Weights of a small GPT-style language model, trained from scratch on English Wikipedia: MLP 512 SwiGLU.
Each number is 200 + 30 x the weight over its row's rms, rounded and kept within 0 to 999. Layers, rows and columns count from 0. The size before them is the row's rms in percent of the matrix's.

# layer 4 MLP gate, 512x192, rms 0.0744, rows 507-511, columns 96-191
098,239,287,245,218,151,159,205,190,154,186,220,261,199,197,210,158,219,188,221,160,219,212,234,264,216,229,182,182,231,186,200,196,182,202,184,160,206,175,209,179,211,204,147,195,172,151,234,199,177,166,208,161,233,197,197,258,191,191,140,274,211,225,222,198,233,157,149,181,226,204,215,196,158,219,205,152,177,228,178,175,219,192,192,205,176,212,239,275,192,218,220,229,189,225,194,171
092,243,236,209,201,215,172,244,246,158,233,195,155,219,188,277,204,214,248,199,181,217,160,164,224,172,249,145,217,246,196,174,169,194,203,234,192,235,146,205,172,178,210,212,210,186,199,219,211,185,176,216,206,230,254,209,176,225,205,213,211,234,171,207,180,243,190,175,218,139,179,154,195,223,174,234,167,146,180,216,220,169,207,200,245,179,204,211,157,178,228,184,213,264,110,150,178
087,176,206,173,220,189,223,193,237,242,214,239,217,217,184,194,217,172,194,189,179,230,278,202,212,200,188,222,193,234,203,207,246,238,225,213,224,197,154,240,202,208,223,165,188,220,231,190,123,208,175,135,212,164,228,224,252,187,228,228,226,156,183,171,230,156,199,205,209,215,277,196,226,170,230,204,170,209,243,194,183,201,226,214,183,187,194,213,233,180,231,216,206,180,200,187,169
099,225,270,183,233,183,200,209,168,143,223,224,186,198,166,206,186,153,230,196,261,183,194,179,250,214,173,207,246,201,215,171,177,193,144,208,207,184,168,166,205,163,187,197,202,189,162,164,170,195,252,153,208,208,180,180,199,204,181,216,196,203,219,204,153,236,196,176,161,184,163,208,185,230,157,206,220,176,224,241,246,201,173,201,201,185,222,206,191,187,283,208,277,217,251,235,245
090,165,157,215,200,205,183,276,223,224,191,159,184,201,168,174,202,158,189,250,198,238,201,185,211,251,184,236,145,197,183,194,242,188,222,232,192,200,186,202,191,202,236,183,197,211,207,246,204,209,173,181,144,160,236,223,216,261,209,151,215,182,161,190,130,159,166,202,247,226,236,222,184,212,171,208,178,171,185,198,212,154,239,129,237,220,203,251,268,190,191,151,214,180,202,204,175
# layer 4 MLP up, 512x192, rms 0.0687, rows 507-511, columns 96-191
098,167,231,183,213,264,176,185,216,200,184,178,189,243,231,173,278,165,190,225,167,181,121,209,171,228,215,176,177,172,187,171,192,152,219,204,274,179,269,170,170,167,185,211,207,264,209,211,158,223,225,140,207,183,181,232,170,194,220,253,234,205,161,179,246,165,238,194,147,217,219,157,197,172,188,195,185,194,212,217,136,217,165,243,246,236,222,191,187,167,186,202,184,174,207,150,196
093,177,220,154,198,185,202,188,176,248,164,228,184,195,209,160,156,191,183,173,222,177,251,192,209,180,139,220,207,152,199,222,224,233,197,190,184,178,227,168,250,212,194,207,198,216,203,197,178,211,177,221,173,196,144,235,184,222,161,153,190,173,216,223,153,193,252,205,183,256,216,245,216,134,185,166,244,210,206,193,192,199,173,198,215,211,211,214,257,223,171,237,214,177,235,255,226
094,244,180,206,175,239,217,164,209,231,205,168,253,235,144,176,166,224,200,216,159,159,200,135,212,241,208,205,120,174,199,264,226,184,187,170,217,213,155,181,210,209,208,234,205,213,198,213,170,217,203,198,194,131,227,209,203,186,222,223,138,220,184,204,190,175,211,166,203,273,205,208,220,118,221,190,172,198,159,258,170,233,272,209,204,209,156,170,214,246,187,274,232,195,196,223,160
105,158,182,178,186,215,193,266,228,141,196,216,207,217,158,207,194,201,196,206,191,216,231,198,173,191,196,185,199,196,225,193,210,207,211,211,222,189,190,259,200,194,194,180,178,88,219,216,247,182,239,222,229,253,228,166,165,193,195,233,230,221,172,209,285,182,213,224,166,166,212,215,200,188,153,179,185,183,120,164,187,215,156,199,177,207,233,214,199,177,185,149,166,248,195,266,200
090,185,227,149,208,195,196,162,143,175,220,166,182,214,220,184,172,233,235,186,163,198,198,209,171,163,232,157,191,263,205,228,190,241,215,237,210,218,173,188,219,219,220,222,222,196,230,204,186,201,124,190,210,195,165,170,161,185,125,156,131,217,243,192,190,214,235,201,192,228,217,212,210,159,226,180,219,252,222,261,192,227,211,272,232,153,178,172,201,205,207,177,233,185,192,175,232
# layer 4 MLP down (transposed), 512x192, rms 0.0652, rows 507-511, columns 96-191
100,226,199,205,163,196,196,210,172,170,182,211,153,252,215,213,220,215,175,243,187,167,203,184,265,218,252,144,241,235,207,230,189,241,184,184,168,151,224,228,210,197,214,184,195,207,148,265,179,205,234,178,154,173,190,223,174,191,228,237,224,169,233,207,183,207,184,183,160,177,206,249,212,179,220,215,148,180,227,163,178,217,182,173,232,154,210,246,213,212,200,222,190,159,206,190,230
096,174,220,198,204,146,131,170,161,191,172,199,186,170,214,181,222,217,199,160,227,191,261,236,221,252,213,224,231,198,228,244,204,176,180,215,194,197,209,161,194,218,171,216,194,169,164,254,250,185,200,175,128,237,192,166,210,180,202,244,194,148,216,201,215,204,232,210,213,182,221,208,183,162,212,205,261,187,193,162,221,237,195,224,304,190,186,243,210,170,172,189,257,191,210,221,199
093,188,194,201,197,166,170,218,239,198,227,194,210,215,200,204,158,163,202,215,189,212,196,210,224,220,200,208,166,177,145,211,225,138,127,193,237,241,172,192,224,159,214,227,144,189,200,208,225,143,218,198,197,181,213,239,142,194,217,211,185,188,260,183,199,223,189,186,123,230,201,226,208,172,214,179,188,156,187,179,207,248,227,213,198,220,167,167,171,231,228,179,218,187,238,225,166
104,139,213,241,216,197,160,189,229,238,247,186,200,169,212,201,171,216,210,175,232,225,141,199,210,204,215,185,186,170,195,257,204,187,224,230,150,208,183,198,235,174,217,201,286,217,185,188,190,193,223,237,182,167,180,214,196,148,251,214,190,232,201,174,195,204,253,174,211,238,187,171,205,234,234,190,219,215,184,253,190,202,252,232,255,263,185,167,180,200,187,194,175,162,250,220,200
092,243,208,202,212,156,179,180,145,186,188,161,190,189,204,202,125,227,219,223,192,200,184,246,179,244,243,154,203,208,240,244,199,251,219,194,202,174,209,174,250,190,196,222,199,257,210,236,202,225,192,216,129,175,207,200,180,215,182,153,186,237,245,184,172,214,239,236,199,194,229,182,223,174,163,227,212,209,216,216,211,176,224,218,302,178,215,226,250,187,200,193,252,194,151,254,141